From a checkpoint of a small transformer trained on Wikipedia.
Size: 15 layers, width 576, vocabulary 32000.
Architecture: RMSNorm before each block, rotary positions, no biases in attention or MLP, normalized queries and keys, local attention windows, value embeddings, a smear gate, an embedding shortcut, skips across layers, capped logits.
Training: 1529M tokens, 11666 steps.
Each number is 128 + 32 x the weight over the matrix's rms, rounded and kept within 0 to 255. Layers, rows and columns count from 0.

# layer 10 MLP up, 2304x576, rms 0.0679, rows 1265-1311, columns 432-503
[[124 176 179 151 155 107 126 109  84  76 192 147 112  63  84 141 113 159 118  95 158 134 110 125 142  93 150 122 133 134 133 101 149 160 133 110 125  95  81  71 108 156 101 121 158 116  78 103 190  99  96 121  99 135 130 105 141 150 105 150  89 114 113  78 148 162 128 112 116  81 148  99]
 [106 115 109 106 138 114 134 128  79 142 161 144 151  70 118 111 145  83 185  93 146 148 140 122 122 118 135 173  93 158  85 106 171  86 125 132 110 144 149 102 148 129  97  88 152 130 159 129 122 129  96 163  90 161 130 119 152 117 122 212 131  70 103  90  78 122 126 116  79 131 104 141]
 [135 123 125 179 100 118 136 156  89  99 153 131  85  77 147 109 139 113 166  93 177 202 134 122 107 153 111  91 148 197 174  98 143 168 130 120 113 164 143  95  98 102  97 131  73  85  99 118 131 159 121 126  84 146 136 198  68 158 127 137 178 166  82 152 117 126 117 163 163 173  91 143]
 [140 123 133 174 117 166 139 164  72 130 140  60 101 166 146 161 141 150 110 118 152 183 153  96 144 101 112 165 149 162 122 131 174 106 187  85 131 123  95 107 163  80 146 141 118 161  71 139  77  88 146 148  82 130 105 135 117  79 173 206 143  70  78  89 159 101 153  88 128  84 140 145]
 [166  83 174 143 134 139 113  41  86 135 150 109 135 165 123 111 151 176 139 207 118 158 171 137 127 127 152 152  99  43  92  65 148 133 106 126 103 106  55  85 141 136  82  75  82 113 123  82 108 123 142 123 106 156 109 172 126 116  33  91 176 144 125  96  90 107 165 116  72 117 140  85]
 [165 154 133 162 125 156  96 135 135 146 113 129 140  70 133 125 122 159 128  96 163 136 112 104 132 166 151 156 185 117  88  73 112 136 139 116 141  99 162 130 158 109 104 104  72 129 154 102 171 144 161 153 121 117 118 121 125 143 165  80 150 174 144 118 130 120 138 107 145 196 129 128]
 [117 136  40 132 153 186  86 115  88 176 105 151  99 148 132 164 100  70 146 131 133  85  87 105 173  36 102 113 109 130 125  96 183  91 116  89  94 103 140 161 153 103 118 116 144 153 117 115 101 181  85  90 107 153 148 159 142  99 185 106 160 160 199 122 116  98 123 114 133 138 137 150]
 [183 148 154 103 185 102 168 133  87 141 118 184 126 117 136 136 123  70 159 143 113  72 200 205 133  99 146  97 109 127 141 121 138  95 100 147  90 108 139 119  76 203 194 108 153 158 153 136 149 221 148  60 116  83  65 161 133  64  80 165 120  92 169  70 172 188 135 108 163 117 157 172]
 [140  87 135 155 169 120 104  92 119 197 119 156 155 185 119 128  91 164  72 119 123 113 115 119 151 144 125 113  66 134 124 159 146 163 104  74 156 147 148 114 172  86 174 124 120  88 213 127  95  83 108 118  99 127  83 117 124 114 118 172  92 138 148 119 144 100  66 117 162 123 136 113]
 [123 120 147 152  83 105 132 113  81 168 116 143 150 114  96 134 162 118 177 107 127 202 161 131 102  79 154 146 156 125 113  47  93 117 121  70  98 161 134 114 122  91  93 134  87 177 125 127 170 128 139 112 183  84 134 160 140 105 101 162 115 113 157 151  77  79 120 199  55 114  96  88]
 [100 137  81 114 127 159 159 166  97 204  74 131 112  74  54 140 146 114 114 158 113 130 135 143  97  89  47  84 110  90 167 104 126 113 112 122 112  81 139 157  99  96 211  58 104  95 104 112 135 118 143 201 131 139  79 167  90 174  89 111 129 125  99  92 151 146 208 120 160 126  99  84]
 [170 161 173 165 131  89 164 139 123 131  92 149 129 196 107 105 129 206 153  54  71  84 103 116 117 105 154 170 118 125 115 109 146 132 168 134 198 173 141 102  75  97 156 162 112 196 126 123 176 126 117 108 155 131 177 147 129 145 165 109 157 158 130 135 112 151 116  91 164 151 118 142]
 [100 100 137 130 217 136 152 132 109  57 158  92 144 191 145 108 172 162  74  70 128 136 101  87 134 108 121  62 116 134 132 226  57 135 145 155  70 127 101 119 163 159  98 129 166 116  58  88 161 119 125 126 105 144  73  86 112 187 116 189 138  31  98  84 145 133 141  99 177 130 156 128]
 [123  92 136 137 126 121 164 181 154 117 183  80  81 163 133 142 116 136 103 110  99  79 142 177 174  98 106 109 182 107 103 143 167 144 114 124 125 116  90 130 184 177 144 126 110 128  97 121 149 122 153 176 165 164 102  99  64 180 126 143  82 129 137 123 133  93 141  89 120 128 171 131]
 [145 148 134 133 157 125 188 161  87  95  81  95 156 141 162 235 118 120  84 145 142 140 161 154  76 146 186 125 139 204 125 139 105  88 129 161 147 150 199 154 142 155 139 156 144 125  98 172 166 147 129 106  75 143  66  92 126  54 158 103 152 118  80 122 181 208 173 119 172  66 130 140]
 [153 110 102 102  88 138 123 145 112 190 122 120 126 161 101 183  91 133 108 113 128  86 116  97  89  68  99 168 149 129 126 178  38 129 156  91 149 126 105 115 110  73 121 108 104 119 122 155 104 105 145 181 126 135 100 172 136 130 101 156 139 125 136 122 128  91 105 101 122 118 106 143]
 [119 179 177 136 117  98  83 127 191 129 138  95 121 192 133 149 134 157 103 104  77  88 152 162 168 114 115 117 111  67 128 119 166 111 105 105 142 129 129  70 172 127 144 116  85 169  92 125 146 123 201 141 171 163 137 158 123 137 123 200 108 121  54 161 104 116  99 118 147 147 138 191]
 [ 81 165 174 105 156 216 147 160 110 112  91  86 177 212 113 164 161 138 129 117 161 160 100 141 100 122 119  94 100 129 150  82 137 101 137 133 143 164 141 110 122  82 135 101  68 176 193  93 146 145 170 154 147 173 126 164 118 172 115 128 151 123 142 137 118 177 114  82 109 104  95 103]
 [123 115 116 129  75 133 188 130 113 162  82 164 180 166 155 172 132 102 101 149 109 124  88 171 144 162 105 135 134 141 164 149  92 103 146  49 118  90 190 141  97  75 157 156 149 131 140 117  66 143 109 132  61 127  81 178 113 169 153  55 128 142 147 121 106 151 132 136 172 161 123 207]
 [145 157 156  83 117  89 142 171 186 132 153 154 107 125 157  99  65 182 155 165  98 178  91  68 144  92 131 175 116 120 136  65 139 156 147 166 165  73 113 158  60  63 102 151 171 113 131 107 184 120 144 101  95 119 119 131 129  87 148 131 143 225 151 146 118 172 209  99 142 112 162 155]
 [ 83 141 174  48 174  63 127 107 155  72 122 106  72 127 167  69  70  92 161 178  73 111 139 165  90 148 172 114 155 132  67  81 161 177  73 111 104 111  98  92 150 123 152 152 172 126 158 144 127 113 158 105 119  88 116 117 115 116 107 137 116 120 155 128 145  88 157 112 157 109 106 121]
 [140 176 133 163 135  85 101 170 127 136 158 172  59  80 168  62  88 126 179 155 131 123 106 140 121 121 139 147 132 105 113  69 107 117 135 134 131  90 129 133 167 150 192 150 159 155 132 110 154 100  86 155 137 109 128 139  66 205 171 121 164  97 171 125 136 124  74 125 119 138 138  87]
 [155 137  85 122 141 128 172 146 134 128 115 148 140  97 123 127 191  71  98 132 152 105 160 139 125 119 134 158 134 129 128 117 144 125 152 116 155 140 182 148 174 194 120  67 164 119 126 112  99 153 142  95 178  84 137 123 141 130 176  94  66 120 122 173 104 146 159 142 115 155 145 112]
 [181 116 141 121  98 111 107  82 160 138 118 158 103 118 195 118 126 104 184 129 106 166 156 198 145  65 104  60 156 118 101 136 153 121 108 102 146 101 121 133 132 119 141 127 124 146 162 121 166 141  83 130 115 233 100 172 154 141 186 181 109 212 130 112  89 147 151 120 152 114 177 115]
 [159 192 134 135 131  71 117 128 112 166  78 146 121  38 116  87 157 107 153 105  98  89 129 104 167 179  55 116 105 107 110 145 131 156 140 100  17 177 141  91 177 171  73 191 137 126 143 113 127 141 151 146 174  88  92 110 188 131 123 148 168 148 122  85 105 101 126 182 101  48 116 121]
 [103  89 109 104 158 144  95 180  61 123 126 150 131 139 156 144 119 155  79 119 106 119  99 104 123  92 116 143 157 134 104 111  99 129  94  41 130 121 158 125 133 124 135 151 114  97 130 118 101 173 136  73  67 122 140 112 128  70 143 126 137 175 132 140 118 158  85 112 124 157 112 133]
 [175 250 178 126 134 116 192 125 160 144 211 111 114 185 179 143 117 131 152 143 229  86 149 158 101  96 124 113 152 111 161 103 157 105 128 122  94  95  88 161 137 171 143  88 148 127 168  97  83 127 143 172 114 185 160 185 116 115 153 132 147 153  75 100 119 170  92  65  75 107  86 146]
 [120 172 136 109 161 103 126  92  77 166 127 118 139 113 121 140 111 106 127 128 168  95  96 134 140 124 108 100 115 136 135  43 180 142 118  79 126 211 125 152 122 110 122 200 235 138 102 148 111  91  99 173 102 179 147 127 162 167 114 107 142 153 135  88 103 101 100 111 131 156 126 141]
 [150  77  93  77 171 180 139  93 115  80  96  54 195 129 124 117 138 103 162 128 137  69  57 122 117 106 166  93 106 142  93  64 139 107 169 140 123 139 111 132  77 160 134 151  58 176 144 165 108  89 135 118 130 101 149 156 128 160  87 134 138 117 137 142 100 137 171 122 105 168  54 151]
 [ 95 113  75 107 114 139 147 114  97 199 145 104 105 113  73  98 160  77 175 208 136 169 123 138 120 208 119 130  74  92 166 171 115 146 177  38  24 158  90 129  85  80 153 155 152 138 110 103 139 136  93 119  99 118  83 195 124 119  99 142  86 146 155  79 180 134 211 119 108 122 188 170]
 [ 40 177 159 140 117 115 112 136  57 107 114 110  47 148 106 149  87 125 136 134  51  58 165  99 135  97 139 149 144 126  74 119 122 200 111 132 129  89 148 155 101  96 101  43  58 181 146 105  96  82 124 159  84 141 165 110 146 116 123 122 127 169 179 129 122 100 141 235  87  73  91 173]
 [192 172 138 117 143 174 124 126  69 116  77 133  85  89 129  71 212  82 144 140 119 124 144 168 172 120 169 144 172  72 133 148  81 116 102  94 133 198 128  83  86 161 172 140 156  18 153  65 102 104 152 115 165 127 102 145 108 179  99  81 135 117 142  69 162 151 158 176 131 161 112  53]
 [124 129 129 106 110 100 137 120 108 150 133 113 158 116  96 148 124 101  80 102 164 130 152 156 129 170 106 152 159 170 124 175 118 112 135 124 141  95 110 142 123 112  85  87 144 138  94 162  97 113 153 165 144 139 115 133 125 135 108 120 110  86 141 155 101 134  89 122 199 115 148 108]
 [157 175 163 139 177 116 116 126 164 113 126 144 122  89 115 141 136  98 118 119 126  96 140  59  85  90  69 121 159 137  91 122 176  93 168  89 124 131 121  96  97 175 213  87 172 149 172  83 109 141  90 131 145 106  73 110  92 138 157  80 158 129  78 120 123 141 100 117  75 135 125 153]
 [155 156 104  97 114 175 122 122 155 121 105 180 136 151 224 181 131 121 135 102 110 121 136 147 135 168 144 138 115  99 156 116  77 118 169 149 127 138 126  82 175 150  91 125 172 163 129 113  60 136 101 150 138 126 181 134 123 139 150 165 127 142 122 113 166 117 115 113 135  97 121  92]
 [171 117  66 184 115 139 163 109  58  79 159 126  79 143 118 148  91 139  96 147 139 145 127 149  89  73  40 122 143 103 132 157  85  97 123  70 111 136 132 238 108 143 102 116 147 141 177 130  94 109  66  43  84 113 110 113 149 147 133  97  76  94 180 134 132 117 149 137  71 182 147 112]
 [139 168 129 158 160 117 128 128 131 154 161 149 109 127  71  99 181 126  72 121 104 124 145 165 122 125 111 152 155 168 143  91 188 121  84 130 109 117  65  51 129 104  88 123  70 200 192 166 141 167 129 203  90 120 162 135 128 130 143 201 126 119 163 140 117 113  73 116 135 132 129 163]
 [ 95 126 167 120 168  93 193 155  87 141 136 112 129  75 117 120 180 129 131 148  99 117 136  94  97 174 123 143 161 117 137 121 108 137 152 120 134  79 163  90 156 146 142 174 103  91 118 102 158 136  94 159  88 112 130  80  60 193 148 142 130 163  91 122 113 170 120 104 122 156 132 127]
 [134 118 171 137 137 127 149 108 158  85 153 168  76 142  78 114 153 139 154 119 110 105 160 118 112 101 142  71 138 137 107 171 153 111 181 157 182 126 141 130 133 138 144 126  92 114 194 153 143 147 146 128 105 140 171 156 139 193  80 120  85 160 133 115 165 153 169 155 171  89 115  59]
 [132 140 154 114 120 108 167 176 192 132 153 161 127 177 162 145 140 162 117 150 141 126  64 182  95  98 146  91  92 159 106  93 127 116 151 146 118 120 137  89 109 112 109 101 138 142 151 123  74 130 114  62 101 135 112 136 125 150 126 132 103  99 128 117  88 136 142 159 166 127 178  74]
 [141  90  55 121 100 133  87 155 121 107  68 103 100 122  41 179 101 123  90 103 182 148 137  90 132 112 146 104  74 103 170 123  95 161 126  81 105  73 122 111 147 117 121  93 149 142 110 138 141 119 109 103  84 104 119 115  99  98  96 142 114 129 209 115  74 104 119 100 124 139 126 158]
 [ 94 172  84 130 135 142 124 118 105  94 115 123 137 155 151 156 125 151 121 111 159  85 118 133 130 115  88 129 117 152  97 107 109 140 153  99 159 121  67 120 159 150 113 135 163 123 144 121 150 152 138 146 122 127 127 150 140 104 121 122 100 107 169 151  92 157  64 102 135 148 133 127]
 [101 158 119  87 172 104 124 162  93 215 118 162 108  99 133  85 150 115 193 103 133 131 107 136 142 131 142 122  86 136 140 138 128  75 178 117 112 129 155  90 175  95  94 135 118 110 109 153 192 135  94  76 167 140 107 114 111 185 140 143  93 198 111 139 101 114 176 112  96 153 105 145]
 [113 170  85 123 111 133 154 108  94 133 150  99 114 123  90 140  79 170 110 137 144 137 136 118 181 166  68 148 157 178 161 112 159 113 121 141 172 134 159 132 100 142 158 127 126 160  89 142 121 140 118  92 122 145 154  96 104 112  88 159  98 107 164 140 172 121  95 167 127  77 106 116]
 [152  89 121 109 163  72 155 128  85 155 110 161  58  78 137 113 146 170 123 140 135 105  92 104 118 139 184 161 106 147  88  61  85 125 115 132 140 125 135 138 117 101 110 139 138 144 172  99 189 117 154  93  93 227 160 105  93 155 141 159 139 112 146  89 104  73  72 112 126 166 122 137]
 [163 170  71 117 145  94 102  88 151  97  72 122  67 150 125 184  98 162  93 108 145 154  65 137 135 102  89 126 161 151  76 137 144 144  65 140 152 113  71 119 102 189 112 120 134 143 100 152  96 174 113 151 195 187 182  93 157 152 181 173 155 164 144 134 129 146 123 133  69  80 109 144]
 [121  91 157 143  86 126 125 198 123 146  97 153 116 142 115  89 157 139  87 151 113  94 168 206 130 124 121 126 139 146 121  83 146 162  98  61 117 166 142 125 121 147  74  63 149 139 148 149 117 152 116 171 122 157 138 124 165  80 137 137 193  60 184 109 131 125 135  90  46 115  73  88]]
# layer 10 MLP down (transposed), 2304x576, rms 0.0118, rows 1265-1311, columns 432-503
[[113 101 205 168 102 139  83 124  74 130 108  51 170 114 106 125 123 114 160 119 134 145 125 135 127 159 158  95 131 122 164 181  95 187 124 149 210 135 106 125 151  53 173 168 113 108 113 143 120  95 122 152 105 118  96 115 150 166 102  99  56  87 171 145 114 139 183 170 133 117 147 143]
 [109 126 139 155 129 113 111 106 148 144 121  81 150 209 146 101 153 140 137  86 134  98 141 132 103  68 104 108 109 115 132 143 115 100 176 155 102  95 105 131  67 146 163 130 139  72 111  89 156 152  89 114 107 126 140 104  80 128 136  90 107 134 121 147 168 110 130 142 115 137 128  64]
 [130 150 115 177 118 131 150 167 101 190  73 176 121 135 131 124  69 112 170 143 115 154 152 143  80 106 161 200 118 102 127  88  96 145  76  96  98 132 125  98 118  99 166 137 153  60 135 136 163 164 103 115 206 164 118  94 133 111 170 101 121  64 108 138 121  87 101 131 132 119 138 176]
 [141 173 152 114 131 187 143 117 145 120 173 122 137  97 125  98 123 142 140 203 146 161 138 110 134 103 163 163 114 151 132 102 170 121  99 128 130  84 115 159 129 107 168  80 147 159 108 126 132  80 144 118 142  77 136 136  91 109  96  67 140 123  97 134 109 146 198  86  81  91 161  94]
 [153 155 141 105 128 127 139 144 141 167 154 116 145 113 154 150  59 176 117 160 135  87 204 194 128 141  94 130 153 103 117 147  80 118 119 123 167 161 139  90 161 109 144 123  96  93 146 103  88 160 158 119 142 140 120 149 160 142 149 109 136 145 138  92  72 113 149 114 111  78 142 157]
 [136 139 137 104 159  70 120 102 144 107  57 112 148 120 192 169 133 130 148 110 108 155 163  89 113 139 123 169 196 126 116 157 156 114 113 117 123 155 114 115  84  90 146 105 146 148  90 156 131  81 144 131 161 159 138 158 178  82 130 144 134  84  89 125 101 106 143 138  90 132  35 115]
 [153 149 115 161 172  57 144 130 111 111  91 103 114 112 137 100 139  90 115 107 105 130 131  52 183  90 161 207 196 103 135 145  47 129  82 139 148 124 176 135 144 111  68 144  93  96 177 130 159 108 166 172 137 139  90 132 120 164 117  86 154 125  47 152 110 125 157  72 113 114  79 151]
 [145  94 152 106 132  89 109 131  92 105 131  97 130  94 159 134 202 143 123 103 135 118 120  94  68  86 148 104 119 155 119 107  94 107 100  87 121 140 167 110 194 147 121 109 151 134 182 111 153 121 156 139  94 134 133 120 115 157  98 133 146 151 145 125 111 159 130 101 165 101  96 136]
 [ 90 138  98 119 144 149 160 106 163  99 151  85 113  29 148 182 132 174 147 119 175 134  54 144 168 107 113 158  46 119 139 136 100 152 148 136 119 154  92  91  90 147  95 112 114  70 150 184 129 177 148 156 144 157 207 104 126 112 150 120 127  88 148 153 136 168 100 156 128 143 142 108]
 [ 72 102 135 118 176 170 156 134 102 124 137 169 168 164 122 187  66 143 149 168 125 120 140 122  83 111  76  91  94 171 112 122 193  89 175 141 141 110 163 132 132 153 130 186 171 144 121 133  95 139 105 194 102 175  80 171  62 181 129 120 162 139 109 132 154 134  92  88 181 112  86 151]
 [ 88 162  75 103 102 110 152  65 118  99  54  89 115 123 158 104 111 131  49 118 136 157 130 122 138  93  63  99 139 140 138  78 145 119 161 126 111 148  92 175  89 120 128 139 149  93 144  99  92 181 109  64  96 117  98 164  76 125 104 107 111 116 123 124 175 201  87 110  79  79 109 146]
 [119 130 140 153 146 122 101  90  76  92 183 198 124 130 105  38 108 199  96 212 139 161 163 144 124  92 153 142 150 107  81  82 137 134  71 109 146 122 186 176 135 111 227  89 117 115 129  87 155 124 121  81 147  82 121 131 143 177 167  55  75 172 105 122  90 180 179 136  65  62 182 116]
 [ 83 129 104 152 111 138 144 135 108 180  60 174 112 149  51 131 186 135 100 120  79 136 113 161 148 100 152 133 122  99 133 139  94 158 163 113 122 117 134 102 145 148  77 123 104 133 135 121 131 124  73 141 154 133 120 123 174 141 105 144  88 185 141 149  68 145 151 160 118  83 211 110]
 [127 120 141 149 118 120 156 108 146 140 131 115 147 117 126 156 122 130 158 130 139 112 107 113 155 134 148 181 124 118 179 140 100 137 133 157  77  97 166 102 136 114 125 112 152  99 165 151 102 111 123 113  87  93 158 166 125 104 125  85 165 146 140 113  62 180 166  91 170 132 122 124]
 [147 108 117 102 165 150 118 211 114 136 141 165 180 193 143 181 160 106 175 155 122  55 138  97 173 196 191 135 146 130 105 141 157 152 151 139 158 130 140 163 126 125  99  83  99 110 130 145 116  76 167 167 155 136 169 172 158 127 152  67 164 112 153 111 117 207 101 120 137 189  63 156]
 [169 103 118  89 109 134 113  66 180 115 128 183  98 104 150 171 175  88 150 106 103 182 135 153  84 137 138 162 192 130 133  84 108 107  88 129 107  69 142 175 119 121 127 162  81 113  91  85 160 176 138 155  95 104 108 126 128 175  94 122 176 128 144 166 154 196 145 147 104 106 150  93]
 [139 118 226 127 140 177 155 136 117 185 102 121 100 143 129 132 143 121 118 129 167 119  87 118  64 167  93 147 102 119 189 124 143 106 112 141 123  65 123 153 119 127  90 167 136  89  95 155 192 184 158 144 160 104 124  87 125 163 135 107 128 130  75 138  79 159 138 144  78 142 127  82]
 [162 115 159 123 124  65  51 155 127 150 150 135 125 124 127 102 107 156 110 118  92  85 149 190 154 118 169  81 139 146 129 182  71 196 150 124 100 129 102 124 146 153 116 168 176 136  60 125 126 149 152  90 174 146  81 159  72  60  98 156 143 118 123  92 118  93 104 158 166 143 159 137]
 [112  81 115 173  97 123 163 113 135 112 129  65 164 129 140 143 197  79  93 138 148  51 137 121 128 124 187 101 142  89 120 162 137 102 142 152 112 116 214 110 140 127 112 125 136 179 145 140 156 139 148 130 103  60 135 134 101  77 174  84 139 108 100 112 103  71 149  98 149 145 115 177]
 [ 83 139 184 126 118  99  74 136 114  99 109 181 212 110 161 121  73 120 142 125  97  94 129 203 125  95  91 128 232 135 196 140  83  86 169 143  96 128 125  98 134 108 130 101 131 141  97  85 133 152 155 101  72 159  57 122  84 109 122 186 120 132 157 115 145 121 121 127 127 153  51 110]
 [134 116 120 137 125 141  98 129 138  83 120 120 126  98 123 131 141 129 109  72 130 153 110 103 159 112 109 121 123 155 120 120 156  74 146 121 153 123 115 143 118 129 180  93  95 143 106  90 142 122 191 149  83 149 136 144 147 143 144 165 127 117  89 172 178 188  92 198 123 167 134 182]
 [116 174 228  88 120 139  98  98 173  98 121 162 124 167 116  84 117  97 172 122 146 130 174 152 180 101 139 134 170 147 176 124 133 141 154 179 118  89 143 133 195 103 121 170  83 112 137 132 218 166  82  54 146 120 107 104 113 181  82 115 192  99  89 207 111 116 105 116  77 137 121  88]
 [ 68 114 148 128 118 173 103 164 144 143 189 145 194  98 154 125  95 159 120 127 162 110 107 150 164 125 116  90  95  89 118  92  79  57 143 132  89 157 104 113 140 112 120  86 149 118 132 126  92 128 152 108 134 125 149 171 125 116  99 137 140 135 135 109 149 114 134 102 117 127 146 139]
 [105 145  95 155 123 120 145 165  62  96  78 173  94 167 168 116 138  92  75 134 139  70 135  95 157  96 174 146 102 126 184  66 104  96 157 121 164  92 115 185 146 116  70 173 144 121 143 141 185 107  44 210 164 150 188  58  81 120 156 104 162 134 109  76 104  86 134 187 147 153 109 181]
 [121 147 166 109 143 110 187 124 127 138 130 112 134 153 101 134 154 173  72 177 110  91  51 183 167  98 140 113 177 131 144 143 160  53 116 118 107 121 186  99 123 140  22 138 136 142 134 150 105 133 103  84 138  99 232 182 167  95  96 128 134 162 151 116  95 153 118 157 137 112 151 150]
 [160  72 196 132 129 191 183 135 163  37 194 144 174 168 143 149 117 131 147 169 153 121  94  53 155 139 191 133 186 154 132  39 116 103 121 117 175 147 110 144 141 102 103  92 132 124 109 119 166 108 123 136 161 102 132 191  92 198 126 156 111 131 113 158 113  83 146 155 166 105 150 143]
 [ 86  53 160  66 135 135 149  82 133  93 100  82 138 115 185 129 141 103 126 149 161 129 110 134 154 122  79  53 122 168 140 105 129  91 180 108 127 112 173 144 207 255 120 116 154 127 151 101 145 164 133 105 102 177 122 166 106 120 133 162  93  90 108 134 116 135 153 132 114 145  81  84]
 [154 137 105  90 126 179 150 146 117  61 149  48 163 165  79  97 164 123 104 131 122 167 171 122  80 181 110  78 163  95 130 134  96  60 174 198 131 125 119  97  88 162 109 109 206 127 138 133 112 160 130 154  80  41 107 103 156 107 140  85 126 122 117  67 181 140 203 167 173 118 112 127]
 [102  45  61 169 115 143 150  60 252 121 141 149 130 120 118 146 213  95 153 155 119  59 141  65 179 180 131  64 115 108  70 175 143 160 161  97 112 105 108 195 124 144 184 160 199 140 150 183 121 129  45 131 144 160 177 143 159 186 167 128 184  50 131 137 175 181 127 112 127 184 107  46]
 [223 123 128 141  70 129 120  51 152  80 115 144  71 129 169 149 168 115  79 174 163 165 155 207 149 158 101  99 125 148 125 128 105 160  87 133 131 213 106 100 126  97 161 118  99 107 211 166  41  51 175 120 109  81 157 140 122 150 124 123 100 120 120 149 177  88  85 139  91 113 126 116]
 [130 206 145 137 153 117 132 123 114 152 143 166 160 106  92 160  99 145 145 125  89 132 176 131  68 157 135  98 117  87 101  99 162 135 140 141 117  98 122  92 146 124 138 144 108 124 154 106 155 107 109 155 127 158 133  99 132  55  95 128 149 119 153 116 130 127  83 135  95 121 134 140]
 [102 154 210 146 122 124 113 120 135 101 172 167 153 105  83 100 147  83 186 149 154 113 144 157  71  74  85  78  91 110 215 126 115  94  55 154 139 161 140 137 127 124  95 118  91 136 127  75 131 181 105 107 158  87 105 165 172 170 100 138 139 118  45 122 111 127  83  74 228  85 168 148]
 [103 126 163 176  96  55 119  52 142 107  68 155 145 107  84 139  79  79  62 136 129 137 120 100 101 120 171  97 103 161 131  36 141 178  94 132  87  97 158 103 150 146 104 138 128 176 122 133 187 134  63 128 146 164 133 167 125  96 109 116 149 136  66 166 150 119 151  66 102 143 146 118]
 [103  92 114 116 120 120 165 143 132 133 187  38  10 141 146 141 109 177 208 111  86 122 130 138 117 184 136  99 159 175 154 169 136 148 112 155 135  90  79 175 149  90 134 115 136 149  69 117 106 186  82 108 135 154 132 158  58  91 189 105 151 159 152 138  95 146 141 177  79 121 145 107]
 [106 128 150 148 159 136 135 167 101 110 124 100 142 112 143 142 108 123 148 160 131  98 103 141 142 162 156 172  86 148 142 123 101 160 137 159 156 150 171 132 144 117 142 112 120 123 149 137 167 101 115 116 141 174 160 104 143 145 162 135 159 126 113 128 160 181  98 154 109 130 133 132]
 [136 108 145 130 154 117 124 194 111 135 139  95 103 157 115 143 102 158  91 115 156 135 110 104 117 112 129 153 100 149 110 161  32 106 118 144  79 141 120 179 122  77 149 170  93  97  93 167 162 118 112  95 174  99 139 122 133 107 108 129 104 129 140 144 107 112 139 142 106 165 184 170]
 [151 130 147 157 175 159  79 180 134 122 102 136 113 140 159 132 128 137 104 152 127 159  59 106  72 142 166 110 114 136 175 136 105  90 127 148 112 115 154 123 147 101 181 149 101 121 102  88 153 133 156 120 101 173  88 187  92 173 108 190 191 111 113 176 116 155 107 180 120 130 164 126]
 [127 139  81 182 110 125  90 134  67 137  84 107 143 142 150 136 129 144 145 158 126 114  87 144  48 156 132 141  51  83 122 166 140 172 116 141 120  94 107 160 159 159 150 138 136 125 158 130 112 141 122 153 125 147 131 134 182 151 100 136  99  88 168 139 110 167 141 118  93 129 150 104]
 [111 130 104 114  92 168 143 104 156 153 110 139 166 105 131 115 122 163 131 107 121 176 143 161 121 167 151 157  85 193 142 124 135 135 118  95 110 132 132 113  82 172 156 165  92 134 135  91 128 127 127 120 140 162  80 158 165  81 107 113 137 113  81 100  94 119 141  95  88 101 139 101]
 [130 100 143 116 130 192 147 109 174 159 132 101 121 136 128  90 122  81 142 112  87 150 105 151 160 118  61 156 109 182 104 125 117 117 102 134 115 130 117 117 120 159 123 146 172 130 143 119  85  83 167 136  76 104 151 108  76 200 105 118  97 148 101 109 158 117 145 188 118 118 125 188]
 [109 128  94 143 110 100 105 154  97 137 176 124 108  82 132  97 125 161 105 130 109 129 126 140 132  70 128 172 167 115 133 119  17 140 154 196 169  94  81 171 102 185 102  72 163  72 108 143 160 112 117 148 125 170 117 103 124  91  95  97 116 127 123 137  91  70  55 167 119 138  82  92]
 [158 126 128 130 105 138 121 145 153 139 140 123 149 107 165 102 119 125 129 147 106 119 110 124 117 162 151 105 172 136 113  96 118  90 108 134 120  89 146 139 173 145  99 115 161 109 146 152 168 144  38  81 105 140 149  88 124 126 113 106 195 107 108  86 154 151 155 138 121 116 111 166]
 [150 154 121 165 106 118 136  60 127  96 123 104 123 116 111 132  87 146 127 213 153 119  90 107  76  99 194 122 137 135 128 140 111 115 125 140 119 162 119 163 121 142 114 136 102  98 168 136  91 122 122 144 106 116 173 142 147  65 155 109 174 145  80 111 172 146 134 191 118 108 168 109]
 [113 149 120 115  93 123  89 109 144 101 150 111 167 183 181 101 214  92 165 169 151 109 129  89 167 166 158 117 134 132  99  92 117 169 127 139 162  73 122  71 197  98 106 133 147 165 171  85 121 158 124 110  87  69 132 111  39 144 115 114 111 136 134 120 117 144  83 125 147 111 109 103]
 [179 129 108 130 113 144  96  78 154 116 151 139 137 130  88  49  95 118  86 171 156 154 210 119 135 104  53 123 104 120  91  82 178 145  95 132 101  94  98 119 111 100 135  96 110 137 130 115  87  86 161 143 193 153 133 139 105 154 121 156 102  95 108  81 156  89  94  98 142 109  66 183]
 [ 95 113  82 106 159 129 126 160 139  88 110 179 167 222  96  98 156 102 133 136 134 126 109  70 116 129 106 136  88 119 149 149 165 164 175  80 116 135  83 128  66 116 131  79  73 161  93 123 148 128 102 170 136 108 101  79  90  71  93 240 168 100 197 132 185  73 139 128  91 160 120 142]
 [122 146 120  95 128 122 112 134 173 171  99  73 179 148 134 100 126 117 165 113 106 150  90 122  69 158 137 132 134 122 105 124 175 179 106 193  93  77  77 108 147 139 149 203 100 183 122 187 147  92  88  62 136 131  88  72  24 148 129  90 133 148 145 163 118 222 149 125  98  80 112 161]]